Weights of a small GPT-style language model, trained from scratch on English Wikipedia: 8 layers.
Each number is 128 + 24 x the weight over its row's rms, rounded and kept within 0 to 255. Layers, rows and columns count from 0. Numbers have three digits each. The size before them is the row's rms in percent of the matrix's.

# layer 4 MLP up, 320x160, rms 0.0697, rows 91-148, columns 0-79
112:144108138144206126133131130156134155127154144134202104117138117113130107129149150136140133117085128147133114098162104172136152135152067136118150128148149116111116103099128141097102147113146147114130132123189084091118134064126074149109115163
115:172123131074111135128127128143119104105117137132107165130124123132101120151139129160153134169154108073130105117156119127101141155136187108143140109107110121133118105112127150167157098141143111141172124163133090168145134140137124128101144134
099:163117159149141122155152109090123119114138159127116139111170126106084119120088143155101114124139129113095150141182127099128118116121141103190157170105142114107118098131148089144112185174166140136165131139117126125135148151133138139128128142
073:135110118122157174149121143099119089139176126160116155119101090207179118137135116147152153156095124093120151143121138129144102112123111136131153127141127110133147115109101115094122082127141125163120135096159100113097127156092115146110123149
111:105070131098108135112136153110113153138147117137051095108110089168152163135108152174157104146161128138126138117097092156172125126140091087133117116117125078139136116131122115143109132085136159136150126153156141141148152095149125136117160150
101:158102135157152144143103142081119115105130112115119088154085133136179147113115100147157110152104157111121164120136130106114150123178135152136121117129113117139123167132102123140149138137121158109140116112106167148119153175175111093091121104
102:124151119110134149146149124111134110100134147144126098096094163144107120132134139132163117117173119133166116123140185121154138097134108106139094150124123099133114136086152125140146155127115163101138071181104088068120132134149112148144109117
105:105078106124110156148138118091145120132127113115110167136146143129109065106121111155107119122079112136133126070165128146149108099089160148132070124127140116113134129112159073107119144107118135128078120104072137141170145139167138118116098098
103:132110130106102135111118147127081101134113139144103122139149108152085139123170187138110139137124113119129160124133157124124155134110140162145089129177153181141095111117159140135096150118101134088089129128105133077148142128169128120154099137
095:106114098111115126101114107117160135129112180124105113162137119170120107177159107111106179142131110114086117164108110121189128095122112150143155106105161160149144172134146129151131126102123141125132055142155113112132150056099134149116128121
103:141123124165141167124090142090112119112129119124099132072146161182137164168130087123124129155097113106105143142110149147143128057132099111104137139090134183115149135148122137085157114106129086119134114154143140136126145108165150161120166075
104:126127161101122148149141104143119138147168152144143071136126157115120158130125124139147124123118083160108137100106115140073099134124151137117120098147080146166178153121108153120125136137170149121165163103120136127148112124149112169146134126
082:119115154132135138108104127144071153108112161154076157134158176111121102085190094094107134165148108103127153157179101123177102163130134091140104144129128154121125114123146135105141147118110167134110126130115123103114156117152150142121142123
081:137135149117159169127116097151168129130138128123107160124121145092143117139142119166127082143169131159158116148109149112139182137111124133137142112078119132132129127137095090094114146126117114150065131131094144183124128114141126085165102156
069:107112106117091059140172176129132108138186111129135108142138115113101084140102070107159075109110134091137103122116143127139126147140168131160114114144116119136128155119108154128139123150133141125141109111137154108101178130082118111127166142
104:174165104092081136136112114106141128118129112166125171090162122162138129120170109105090164124157134149144127120149160136134196148119126163124133135127148123120144118114065154128167156136131142139107122114106147124135106145145146117102123158
093:096174105145159138151135116101120134118114113162134117165158143122133139128172133143091176086126132129123125121173100114120161133126102114097091150124143117117142155137141094155132128084158122121141155114119121088170090134135140172116134154
092:094092115115121105145141129156100135129132094156140124149143177094132084105181143137107133098147129189078112140135154124178139166116101136098097200147124123136129155124144096110106116126108121128164134142135137156198143118128138137157129132
071:146205134100144108104093131142127096127149183149155109137124124112099123118154101144085139115163156105131169125143125155128197133106092099148148139144108152136163143155132148085124118154134113154092106128082126152109125105117116081098107158
102:140166101150123152130115070058123139145102154136167120145142086142097168169114144141088152167106173128137125142143129122142123085096096143161149136129123138091141112136168141121132148144146113103132136148152131140129160118110133133107078112
101:105131094120147127129103083155162174116111146104153090098140121134146124164075117143138106132113150097129139096153087131133127114134151161089135144111154131140077140125132132142139105158146140178168109132158175100141103105148136098071143130
099:096156146115127143145098108133067142156119188118112102110117137142093136110122116115107120141132134157119142132105120150165129103132092125154152074155149133172150176122149140136113108138120099106087120163156072173118138125135114136109152095
106:157125162129122109140125106093083169111103137152100111147158104128133192141139154098188121140122147106093127131138083123148152164124115077118112122152156119141098131133114129125123141105160111155139102128096145130127099116114161153169139133
107:126120145133140116099165143161115143085092170111135139116108111136124114167140163147110130116112113139129155131131087145092128111154119154158105130103110083165116125147186114119083114147120089140135096157089104145165138167129158131191116120
098:133110121129111092108180149158114069107163138121168140121095145154085134134145134122159125142067165103108114138104082107120103142117154175136129134134120131176145099180153132089099117115114120145126120123165104148095155103136104128153140132
098:139116164105101116126169120139151129141118111117165078139122154139124146140122103140081112183099093120124146090146152110130078095108092116098074102131122134144111156089074145115071106131102142137132123186120125141125103159114118116110093157
107:119156097117127137112164093165121147111116145145140133147166141153154151148143132102123102131103161107157110116120159179158133120093083139115114127142170088089122151105145155142126145104091129160139112100118126098105109101109128139069119143
114:130169173119085095096143121151154113097063092121111185124108098147126134130114133128131143148117179142140120095120128150110135125186110149101104140080140168095138136115155129164154128095103165102169156121154111107104132083113165135154118109
094:127149108125128134142162114104141139135114123132073125131131090103113119139131130128114116158090149162102097148132137135127143130099125113110149082112098154142117116135165154124132103151123122130135122172147112137171120137125104143164167118
074:143177137138127115123124153147162165109092101176116129135105142124150101108119125118109135120134143113113166126135122126077134141147182157140103174149117167132133123140136152075079128137128119107160148072106140143113131141160220156149149135
114:108126099158157089092098122127135124068144098063144132158145150118175087124149117096139119135110142118093115127154117093168097100137125126120089079155118084096120125130166174173160136175142116137097124131100104119090140122152126093113142103
101:123114168127125131105078124140132167151120130071136146141128142123131108124140156132113112144131151139098116103175120159105138166142166127082153109110107127102118163129088142129135134126091097112147134109147167149141140106101132112100131112
102:127130146128126131100119122149101103096116147115122114129128187113135149100143176147143125136126123099137136136105126104117159146137095157125146156082100083162113112124142092182046128138171112119126116111150152119132149130116165128137108130
080:141125136139118137118135135137083141130132141121135134118136108102132133101160112096141163087154157146144143136144163124102136116114077126113129106146068112167143139123135103149131128131106097165153150170136110124129127106136069137157112128
096:168120114097146085134122091123155091137130143090148128138076127143120099173161130102128130172147163151130126119153123144077095175139145142165131160167096130105105142107156132135128131139171165098139110114123117152170121147158158133147124111
097:129148182132117165142132104145122121113115137148138127127103103132078107126127105150089123077167146130155145118134130138119133098144153143131120103110168152175095164146108114153095156116124125132097098084114158112130127086127124117125104095
107:115099163098159096138146095158147133131146125082137153138105142136141099105164157091128124063167158115099127166150140084130116163138121114170140112109130137119105131133072117146106147115131104141127136174144142125182131132130130141145148137
107:140132104080119157137114083108174108071155129133135119140080115178078126123143144138119146103132098081118118158147148094139117147150134122113135113121119119156177119150110135183130136126174163134092110116135158146136154110138074152088142118
077:144132141134147111113099133162095146148137166095155127097127168099165088118121130128132093094116140152116123169192125146119140146101094146133119171133125152076134131144098142139172132123148087131141169182104157136148149147147132100109120082
102:141116143157129128106128104131104095149137126084093139111183152128105102134153137109110166113088144100154102138123132098112057125143103168104106123150123164125121132146134095123126137180106127133127118163114136119140106134123111088118090153
106:112129105097125112136114108127099102123143100099101124090157114101119111179104190152130129148152110139103126122130134107111098133122125123146076143098146102141113129131160120116118100082120112117153138084172170139119080180110136114083114120
115:126119166160153126114133152130146109122114118133131116158112100163155080098139146138169109122163120136135174134125097145150147171137123120128138148080158115171139103164168125110137148117147136114171124121104142132119133097149156106147112147
111:127157136133128145131100128159093110134119119094159094135108125124087142108123116111132108150145131173128102106155141116135165123125132127107126160148184131115103123130155119120156173159122146123124117135157145094161117145113117103131133102
109:108107103135156132129139176099151126147131128155137083092107100140134124109089106131132113134161144132137162160114090095119138141131121135117086136125130132116166124109142148171130126130139120118094176141090091128099123142162123100170134099
113:107144103120115153109077140137164117146128140133105116115098163090149153132122138101159075165099114136073099150116144121157111109130096146134144115069136125159135146120170160154136126117141152106145196151130151144088094176134145158141114126
094:152140158102122118161143126091128121116110118142141081137150107137133155141130141125061115113113123089117140119124086121123121129137157065082134146156073126147089108096140123093149181102120124109084089093148126118132071117120148110137131118
083:161126114145164135171164147132110124121095094105122078141219157126158147107057123119119107136115160112103100126146136110109138112114126153126119109144123170128114110150115158155132154125122104104104160116198131097108110111145148119132139125
112:151113131155148133113144094128130138133108115134138138109110125134116145123096115097165120143126116134123093168141089152161166112119133126204082095166121102095096129107160138158117095146175120108081104122136114095135084183116124117094065115
110:172137139098123125073083133116106134116168162154157106155079142113131140103116096147112179152099161134129080083146144115148162169126093123124111125118138178148130132107139125144121087081119170129106099147078100145178168123150125108144132143
111:123113101175097111064131129122119114114132090131143154097165132173119150075150104194095173122137121115103116125144093109149182144115114163131094098132136103115131089146108125125128107152116162211141151095151129120180134181105143114124106129
092:161120115120103117160151122164122139110127132060118161124113140163142142115126149168115136084107100114153113173101119206173111100139155112115133084131107097101115138127118138109113092120146118122115109097124123050123131121120124111127181128
098:092155127146136138093137134141123132133111138162118111129108130128159087144151149105139119170122127151108125096116106128113131180082144149138165127145109117143074147106121141128085118084141099157145106115128166171148125183107156112107121124
106:143142108128101125130103123103143143055141129086143141120152143112164114175093127125103132122135190106097118147078119103137131127085147140123104122103157119084139132165073174111083115122164111111088146138135127115128146127129162180111114163
111:106155118096104114113102090109111142128091112084111119100131187100104141104072116137136155174088132104144122144132127154154098119134087164126184101148105130106134110127112121117124134149100136104143127101142120099163125105136149115087117124
100:119145121178133090118114175126161134085073119117113129129159120125128122087127154124151099107122163139124143115067140078106121121110136149181144089110133100097139147149149140126131122087149148123097123127114127189121131145174115136136114166
175:088130138112119151144116143104082087090112211153128140120144119135111132097117100075125142120150147124103102131098103135110121102128110176149130088104139091172098130126154118130148156127100140158114128115134112127120102139113137155151170081
088:146113155106135141142110137127141157121142055108089140170106144142132094121170195083127150149156145131154146145122145127127149135109109111100131167124097142070124120098117102090095105143104177134117113123127169125147153159147141124150134109
106:139117162138103106163148174114156162129124124088110140133109162105130163142130135119151153115095140097054129135118114091113129082170144144124115136137119165108107101121098114129138111129138113158150165101110122140139118140164122148149112088
# layer 4 MLP down (transposed), 320x160, rms 0.0677, rows 91-148, columns 0-79
114:200135124132160086141124120134142145060139151132133143169170136115124116136137134151100097126168122134126126116112144183119128114126119098136128126139122114139086180128139114179135126066102122148098157098086133128120138145115154163100104136
115:161093180118112180122123152151122143156173105138162114123108103118153114167115127159149160130084085096148113088163153107089104122079139141163130132127106101072154136137109149130123138134096118110147129148161121141116137170170089119136106149
103:120135093124143172132148106128132103171146101107135125090132108147140134126105106189143134114107151138128123102160129134160151107144170108130118115115154161064108119089104118153155097129083126165176119152135108146108123094127122123152106132
072:173101126143143098134082088130102161133108160123085092167161138098135117109158161063135149148155148092123086134160172135106155149095121170105115144158142156106185116105073176148074121126131114094152147149128119163132126132151135109131144124
106:098091141157146097133149129103122143158101150142117111083115133144159130120107151158127102169159075142109055150129097139143110116132143134140095118130145180139108169108113093120119084173107139145153135156155166119111101135136073119119097160
102:137116119125142127144180136153102098139129088116150131146137083159128144143128150156128129136134109127129129110122140119123112089084120100114095133093137078092128093106099071128156158141141159133145175143119089109153104144118117119104104130
102:173087151110140128150170118102113076105144117145167117156126162100128113128157093112163134128120123143139105147156158098124107141072089156133131106096135138078140108121120102130123096130139130138073146108164101120121136128134194097148130131
102:091146147112130103126145154102114161117068159169105134157095066158139139153114111130155104102095118174119134140085087111106120170140118147107187146147109136116121127084166141105143156123162114103116136103161162114115141124145154114125147153
110:111107169127148159152157144133084180134167143143151144103083136112136144106142147130128141152114133129138137086148074122109075150109115147150123143085091125110145112111125124140122140146142119136129117105107137150117123119113162139124131164
098:119117133166109155167127125122174083109154158156105110123133137092142134125121100091116121123143148124123102104136097161185112151120127161107115112172100128125144097116103128125129135063094141086126175109088153083127085135159103102107135097
102:074108090083169067136133162118130112103115095095096163114137110111136115159136138110158094126131141128120131113139098141142154124087132099136123154128108137158093092176121115128146093139138106124090151159103165151139078144113162131128172118
104:133072081144151145123149101150080115151180135114128157096144144139137118146140149158124145128109108149127128106164125089121192133101110088112135118136134133105138080154115107094153101094163174112098142133135147136148133100117171090153136113
080:097099092123105169115147120114164155152172181106156138099102089169073117141117157087130116178111110107150091147094151164153079110156161149127084121103170095132127108104107134110138123138120122104134069126142102139135136123111113141122133075
088:089117138089074138125131156091145150134130126134115092142089115113144151170080077093133127137175104153145135120139096159121109145153173129083140140125127112170082164112163142125117138115104113082121155116136108133157111122097099109138104081
072:146162092124140135129122119145086086139073118169107143161135128077134107123092109119127157097144162136102161149152134094135177139096102081152134121136120143153154132104117157135126151143102111147127150123093130141140135128127085142156117171
104:130108128104119165136115129132157154110150114120111145143119140139154116146148132122136172115148153153103164127153101120099147136139119117146072123165157133166132136157118139159161098157100171079168126139164148100145146109098136152130110130
087:122091130097100061113155100093139147146128172089129102143162095148167134140126099123115117167150124112101074150090106141128087146145157144137151142168142137140103114117150110103142120099153070140144162165137162118157128146127107133121125155
094:135139162140092106139107075099138140152116097105088085080119110152103133119144131139141130132136131148109146132127107197149147165123128114115151128173113134117086147147110143091150136133153104132149097094150108162128121076075158104121122139
068:090125126172099094182150152110147088121171079090111125121097114153132143143123118098114083180102111117135136143110125143146096101147136136094104119110152081134114126119115105108151127140117103114115112111161131128144156136127167132142122102
107:087097135057157113132124128124153123157176134104113114093123109085137140086130134160105112107140146107135095112139148131104127149141115117098097133117139108117180153094124124153118087162126113102154113101130104121139142087120100110111097084
105:133127127134127135127115107148145077113153113102147092103071080106109122095172115118116148092120146116143137143083138121153178123090118111130128106133169090178117112145110159134115148072136146143102117107121192108182140089141113129137156118
089:141109120154107140116094129136114108152162198093130095146098127142121116129163121094160135170135117165094116164092113177125135111122110195133101128070150110113112174119155111127131094136123094089125113111129082157186147164152102129124116109
103:117131098095149108137131091092155188125110131110092100185133151087145126104118106143163133167120086152143058126153127103110134122143106130146134111111142146114138125198175095120098134112115108133137180112096135120092100119142125134118110125
109:166136126137102118161157125131115190110100101126131135155102141133107157124136127153133142138127173056111120137134129111124088145105129110107138157148142058123133117123079131151121147118102089114137114130141123110164096123118119143093119164
096:133105163179148158118125109066123085137158151148120124142130143093129149124119212125108120090112150164091122139160187138147167104129151114135118131091154107121095154090127099143147078137113184138129132109096134144119129154108146125161095147
099:153116143143156121157117171145088150119115126114103153133147136123105116132128141126106173157135146090155143132155122119098132150109148129153133075123127136187119149120132147121130117132100137145120175150147133143170151108117107105132140090
109:172100174118142104114122104148156140117124133123109148139138176112132099138112169059158131134177112170152147144128169154095186106106120124126138086155125095143130101147136166145148146123132129116106113106136107139133163141139150149122103098
114:142139120148096130129108087121116084134111115149123117172117106136088136111140092133138122145093178129160135103173137139155137096102145163112080105136141171144157164118096125154128133099144114125123149162148115126154111116120114093127173113
096:141148110107083115157152122134106172094104095118137168100186124110153151137135175138122132070176159128186150136153144131119118088105123126126090143132077144105131113106164148128177153123119163139141105095113132116142150121131140135097069129
081:151113141148104135134130118105118117162150052055088132111118118137162104106107155171122152138102140144115102152119104103138114091114141110092192130192148097141108130101144107096172150139132128148135132129139107109143173138072132112069106149
114:129123097125142126153134139133134160130114123156169162144116171148116084083154123145081129148136139118109106139095139151065134125155120155130153116173145125141097124150121117121140134150125155135078164141117134150152103122172140164094124131
111:110142086115152104115196104147093124114153131134077163119118103080155116146102126121125133108134109103106131129106108124140121134192086144088165099109076129139122088133105168113127128140104147096128132133117089121117123139137145113163144134
105:125092110106135145119139146119154140123105166161150129121108165138137127113085152173123129124075133120107164167142164154125137137131132098159109117155134128141135121145129162131093131119083088113102149085095158120137162154145083145111098113
081:114079132163129070110116120178146132157178136078129109147168136101143088078152098156122107188120118132117131129101108127132143145134141144103100080120115109107111162136141105097090093114110150129143131128125079135103139151152138179141128132
097:092145139121137117150126112149106161138170060168144128146100131152130108134131102126133131152091131164133084125104104135074162096133116111111130133133178103146171144161109129127131119135094126145077151121111161142133185089123129130165130135
098:137120134111081084144173108139120165118137145168100107108138144124110120120143128151127113066137078146158131103146076147151134176104088112102139163127110119097107166093122108129170138121118102112119123148124142169095068132168127135128149134
094:125110093137128150132120102100092075168114078146129107155136139138100135148089159120150146086097120110097167110159172159171115142127118060182144099124149123119100169137154094123115126121104121156149120149125158110141101118112113092135136114
108:133131124162111125144122154114145130154140199117111145144151137163197097111155082132097139152141111120175161156146156154185117147116124127144103129095124152134105153097160117094102078125150137147108122125149125080152114182078136113106085157
084:123092126112065108126130129095133133141108158098099177110122138157081165122107122114125109157140149123124103095111124122104078086105117127102134141126151120159109145120150074132181148147097110121140143143121109111107130155129133098148132129
106:143137149105143131140123163149122126118108095144169134160158119087142132135115096175142144099118135116121120149149160114153110130138177119141147118085150132129139185118121090086149181161163106120155109125155095140136135124131126162137175172
103:159123156162123088130168118134182162140146143110139131175155122176140128178144091113146146159113129114129105117129131134110134131137103168123157101133130151129108116115108139149123143134204114154143121141143113155095078131115124135153148138
111:128166144127162083154181117153097150081121094110104137152140101146101141110130144158105154131161111124142077137133101107131153160102109132077113119140148121106143184130177128150120102136165182120109088107121155090152176166109121123115137148
108:095175145090146112132128152155139184085139135165181169139117096123158116105135161167149124127116125146135125140098111174154134120134115166100136117095173111143097112141153131162159138114133139135171149093108108133112144122152096084078121112
109:122164122090113102109098117149116084151095117117123136125110149189164107106105119095139119118113093108111143123106118140106135162154080117152089130105109107139091166148160145148136139102109110147089122113136142137127136154118084095153092115
117:194132157115162115102103111122090124169114132153128075082116122112086115134179128138152151127111123110146124139130114129167131086111153130096097109152134141101103110140129153157139130125128160129131151112152084115154142085127119118134146117
097:161138112073113071166091122125153131082073115160101081110152172088131128155110149148134143145145119116122162131178125156132155141122163138092114132186138104081129125178167142119129105133167133107123110181144144130137140152113096114114146147
088:139101147180128149115122140100172183115145147121087123109145143139135120116135108080142117111214132115144132091084142123091079092153098159119124110133144117131092156175148102099124097133120131125151087137137164150108127112116098131120101121
111:125110091122172098121194142146087112109105120105138083141117113169142154096125156107137118140135110104177092145154134129128117081106100183133191122135111137133081097165132129141083143124134148157127128140128116131166131122111139150100123129
104:133092123137121128122100115130127146116143136055124139112160115153131153132089114135119121180110110107152093104124132112095100095090140119111131113150123168118137153114121116131086176115121120131147142145128142112108148117116094123133117109
097:142097131142136163128155082164172173133136141088111164130149122173153127107147092149141115107177161105157099166132141113120127094128156191117134121171158164117143120115101115115132123124127145140100103141148131086100100134118108118145109111
094:160135140093138142130136123113115158139093070163133140140095119102104116141151136113090133114080124188073171112141141095084167116115136074124147086128120138122142123130129115132144150106142145125156184125125170141087134125138135120158159126
099:133131107147137118114127174128085151133134080093114128134140123116112143137132136164138162090114170166110118134117127099170177133114142081100173167135134110133101158095089118111143149137152159121147107120113123107094158079096122096180153146
105:114139162090149113143164127109118157146128117101079157185138109146147100100105100129164129149155141127127098117141097136146127107135104148226160152140133112111141131142136100134102160174132108111125109104158126123166096126156130111101113128
109:152140123119093115122121072160144156124115149085175095142157115114078137091193140139132103122110125127118173137129130138111092139126137155128133127185159161171097135113114101123125094121134139128139130130159138168132127139150154199109141116
098:145159100089107164120123147154119106111129163126124092125152137127146109156135148092102147110121115089135135142114137137136132147158158128098111130093133105150090132119103136151166127133087104140136123127096098119085125144069131162141102113
102:112107132125112131137121128114133136104167255122123139094136135138119129121119080046151117148125125142125117123111108121150109110131125255107121133117121096143102136128140105137137110128149069152132105144137128124142093157131128119145127124
074:100121155087153141101133153120109112121082035145124095134129117108132125126129188122105155121153115134111109115157150128131153174133118063140135138142140125109132112104138144119140106128108182135136130112100151143113199124142132133123144142
107:123124113189133119128123151132150171142083122150140115139128116102082142125127123143127122140108109113099142137106117107122108128110146140140142111086124133109084117117105135107159132143144117124121153147178092134162095146123068132097117120
# layer 4 MLP gate, 320x160, rms 0.0687, rows 92-148, columns 0-79
108:160114194088133112098095126126114104128124136136136119095144097103079139110143151128112122137142092101093148101189159107136127107118120153143121146134141114123132154161109132122153109125116117162133109146157145086071155139145146120125135123
103:147135139142080124117131176101138113117103133167103130121116120110109105155110137130124127103137176148135160100120138100120112164132094133157129124158122099141120113096160094123118119128127157160159133132138125152154145166112155136141118188
079:163127103122180098091183092112114131103107150131123157148124143109100134161136157078160071113122126140145150116132104131102152133107141133134128131176121160143129166124148157130131117159148130142121161121100107169117125119114124092140176143
108:093098136121159151119146142096121127119135113142155185094128056143127190107146154167131104134150137178104128166099139107151158140132119095106072113113116114107076114133153076103106092130134121158113089146173153109112149100141119145119115157
099:080141165141159112104142111193108120137089121164156122133174131077132159166105138150153104148129120096083159107148148127104131135154120147102083143133120130139148097094112131136141131103138122164143144097122104154112129106135078157162131119
103:121093114121121118099132153115115104085076172133156096152165103095133144119171122096128138162124114126130124141101152132134162073138129129108115102132123119164105137152140109143134149165133136108117149105139115116142150137097144130100111117
105:146121144123137150138116142089130108125140080098140145129126148113118164132127125149140133160194129098149109141156112153116130096152115134125100141112130094148163137137096098127156189110132120145164128130112172059123070126145091112134129138
113:102167123121134134103184145147168125057159123095139132105195126122163134109106141124128148148113140121117131102126134084203143159130142130108120117133195125113100142118155081097128163125108129143184093123142121129095120149131094159122110144
102:144161121105141112118140156085134101094124120140144136169077106153143142119131154135111105138124105146124141137174089137124165158140112148143112149122102089139126104134142153169141138122157140165100145141122149209149110176111173102151170162
102:115133128125128171114130123121124088114116102118165112136120173148136125177120144132157129156134117144156138084135144164138104115130134071080151100102158139135145096097139117118102091107142061168113072142098126154121140152122173109113158157
102:138156170127091149142101141154173087136117125136149119081135166093166134092139128170173092102184129127191134119156151141132111110111129137123116135122161148141139128121129105132118095133118124192089110132150141111157122119119104117125162120
086:117090083173083150140108131133130152083131108103108112133160142150104109051114166097148125177114135101170116139112074149146136121117076118145092138133128134135152113099138104128113112127110151112129075118122137143139139149113140124097136123
091:172110152113106148157112141125165119106159114114112124121117164138089126128082140119115095139137101116107152149106109117111167138161146168138136095154116149143121126155114103172099123171150126156102140185082132142106138103137165124136124110
071:116115153168130159138142120137141151115130127110120097105111138136141143118143064057113125105120141115114110134130134144155083084134099143141130129114160124131133104168106147144118099148151155112135148129112095177104108098132178132133135140
101:156087167117124134146178171148102111101096157101104145144104151081114141156106152191140096099117125109118109150116093124106092099125153112102145134144154148123119166098150134111129128134125122188157154126125135117144136122102124119128129113
104:148137126123129100143104141128121129131138123111154153163139122106115122162161106153092131075144150129084107118146080091160126110122089102100139126124112110120121152154156127142118113153142171151146155148144129065158119129123129164145158170
097:111122159093090065109122105109109152137115082119145110134160144143136138101162153116139123105142100144069105143145117144123150111097121129144080171100146136152085142112113069078119101105108154156152136060108123134118113115119138146107172139
077:121130152112103127134117139132135100116124143121111084092135113115133074071120151143114102117170124111134095090130104138119126146130135113125100140137115130164136152153114128141093146121096121120090058164148189143134123102125165141142120123
109:166097104135141131099142147163091118115122128118114168124128157148137126098102112175127132128148129143105121150138150104110129130166080096123097130126200109127122156088142114114108116126097137149130118165128087112169117171164088139144118110
107:145107094124132143108115151168132155148137087162079129114128126093085086125093147130106155097170118150096159100123111119160133154142130064142117124085135111133123167146153112175138116132118107094148121150107115134127105191101098103126112137
095:126064149113140163109133092110110114095103174134147114124142106167093109077148124137143164126131090134129128128131132112167156145155099156121130091106130114170138132103164102105124106153077097148103124120109132134131124133116129128126160112
104:143165125112176089090128106147143173141151086122149150112166142113104137152147095133099112118179113140108104189108112119169138103121099163085145126132132146122107172144099075163168132107137115142122136149109136115155118117124151121143142130
108:158147115089091164094114090089097102140128151145077170090128134085116126095125121105152122153108135097077137148154118123083112129104106120115156121162109095110178179121114105111130159131138118146125127132107124144097136136155147156120126117
100:095133159126139143077087136146155158119098120145121152132149126120130100143167119136095112128153108156135181125129135136145145087127120074144126091096125116114076146139092144159108123146155097156115162135097117102173094145134137125121143124
100:130171094110112087086145145146134103153118087137090138149160142116117134109154132124161142106124177156096144147093143114133137102178112174136110084168121112096182118139138081099130183106130116112127137121132148143093099118106110135177126125
104:140116102140097175062145161112145101136150098145139160118112142110162125133139135104114120104144119141133138115108192112164092124127086148107163119090105121151097157189147112167084146114140132129109137153146148126104138115143132159151108097
107:102128108120155101120120132141115083129174079132138124091150128101129139126106115127112117158128141166098132150146107122130103135145119106130098138175128102169132111122114152135165151121128130115118120117108082137116152133105105142130146091
102:151089159161123138124114130169126106123174143141192116153071132138113110095136133107115134127095076134103082106109112126120157086135172135162159115138129102124155171152141127120113163114122144126168098132136150132089159132107109111124106150
075:121126153086136119120128149150083131118100130125150144106131127090138138103137113101107160129133122103097129139144116140126136157131105148125109176111165138094142099165164132120152098150117142122137127129142132182071119134151122153136076138
107:074155126123096149128110109109133129123096104122169105134084139123139196139088111139146149135163101154126111155127096114181128094151132118127090150131091173150147088173188084115146161095154129130147141119136096132158174106095088166123138129
103:160117177104102157115140148102118149113104122149181144118114115154162073110141154136133130128108122154084134087109139077163129121109128099146164171117167085134151106162157118151125137136116144111109113152143093136154150118137128159150146112
104:112144139139085081135077117151151134126158093143128130137102138164114146102140134167139140141086126162127148086085167175141135100096129148145113158118140133110151140164115105095124114111134154123072131114092112133154108130114146104141133143
085:141132101131164182153124145172103131147112119119107084129100129144114140103114098102128169123141137126156136078116152157118144109109080158127118132088128144163118107149161108137124133116101110116178137142150137171103123124117098168172156133
099:139117145153117163092139176118118110114097117102112152122127170134154123091146143166149104095123122112110112148109105114154142146133134122135122104114160147140153122043133140172134117142093090121151132172137119131091127172174144086080132149
099:105120086141143174140118143138138090123116088155116125124165204109088153133077117131154133101105112125154112109119147098139146116116137144131150082107099074111118133132149114111115156115124077122133127097117156142134127141163111089082107103
098:142144131151085107105140138123104144110146104121107160131095118101140129154108125123170088143147159111156155117127130140132151133148140142138116101156145073119149152070137137155149154166144092129126099097123095085082141084103131089101126136
111:156127119125120172111093142136120124119141137159117099110128154084103127080134165146142153117145132134076130135142115128146119157162151098125088124092118109153116109146142127145141109119156135138122176093189154069140146154104127113108122134
083:113116133119097139087137119155072133061135142136137104092160140118110130124104149181100113112141157145160118145158110145117106121095089140162160145110099136079150092124132117115177106117138126110124132167130092155104110140119137141148135095
098:112114153120149158143102133131084094131135113109113111133184110098090140133133105141145112128186120094131120142130099094121164157120161127143165070135176130125113149098106087119146155126120107160160157106126158176108127147150143127066125173
098:137129149091124104119116153111088077110152097149116104088180132114113149173104134116110130109143075169101152151107112139119092135121134133166113126123114110163148125144164122131138128075126141119153137107146172141100091154112117122094132166
111:139095081140073136112106124124118090121116112163133177064118169107127139147154126126137121139104119107090140150124124090122126074074078094140148133153089115146145130112135123127132179134096124100080159149121115101124119106108075112128129136
108:108139152096089156140085127143093132143120128195140152165100131107106138162130124140117146153122155149137131093083084089129119089121114116148133101150115125130077166123141138120143118162164133141080103111131174124154124102098139125189149144
111:145116180126120131148163167105124128136127122129129085140145120105145146138125114149103114181143141150122130160148115098107145063071122109168112083096186170127103152101110086136150101119154087146136132131136141121130158104135123115117146170
111:167134093115148163150097162112090089146138111102154094119145119139148150164137124130136108134116123179185118111163109171136130115144085135118108139177158106156110088142165086122100135119111097163101127126106088095136133143083154136141143132
094:126118126156158155110165129137088105118123084122130143113144126118094131118122122179136111157161162168138125179069105111110142096115121161120113147137118151118124087137121108102183099107142127127168098125115099117161127113153122072187104069
091:169154124106114157153156123138105094118120130166159110119105098146166127172143140134080164123158155149111186167074115131152115116132107137148166131116158160122152129132128153103122095106119122171179145152119116102128146148198156135139118131
110:102148141101115135119152115130083100148135149148118130118137110106125182130156109126115182101132103117153137151127107113101179146146138116123090098161152110112134153131113122171128153105106150175131117112125135116154188133108121139076121120
112:127119120112134135072114142096118116119154138133148130125151114113152142120106095162102131137089131136109092111135125106150129151109153104126099111097138163156119141084117119165095128082105165129087133137086111135141159155151108093123146134
097:092111159134110109168142107141109134098130113134138117133130118197132111101107125198083136107128097149132112116152120138131151104131187118170130087122130111113125072140120100121125156147131153186137129118133101118162152177091147160123123127
088:087152157140105141081113132157137117136105125131153124093110084128120175145124152109122145141145134109115150112115137115148154148100102149164124159128134160137137142118154124091156157108110114139122074087141131186131116103121122102099074180
103:139175091100106110138126107100136092112131106132135122090141137147163099158149159112123130119141159145129224079137105103097069093133101134112123127117159115157143108112109125138147155150142157130157123104114136144097120120140123102133136140
102:131112153106113125120177147149142133111119135109115129123152105125154144143099136105123129122109125124093079117130141121122152093094116144139174171110108113086109137115102123104103150117131128170115127135121132167107108139136126135089147149
105:134140127151151160125150145102105113093178115128089137125124125109107149111078133122091122114126157078096135160149106134107153137111141131156088117078175115116131108143103126122145136114156061142145133132155102082126147108129109135128100162
101:126089152100086182118111080159116083115186079156133150119100128124102111169136103133096117115112102138145147141120155182109113145149110106094109107146126115149171107107137126152145105121121152133161140116117146172139130134095149126084124130
153:080139146133121140135148156111094083096115190128141149103151091129099125107117103077124153113150137117096125152075116109092129114142126166160110109101140087174108127144141096136131123132111100155093120120121091135122111156120161120158160082
087:124126105156128123114128123119092111118138170139137162109083098140136093139106163125122123161132089162129118120086107105124090131186142153115136137117128119159110120135173111174149133110132046145117159145135093098158107152125164149111160111
108:129124109116143137139145097144158091163146138119113145107165177171100174147121154133134129097114159132120145101111115112153125109161152152141137131113113125135122154167099099151147136151110159148178151116124093142150142183103098096141178155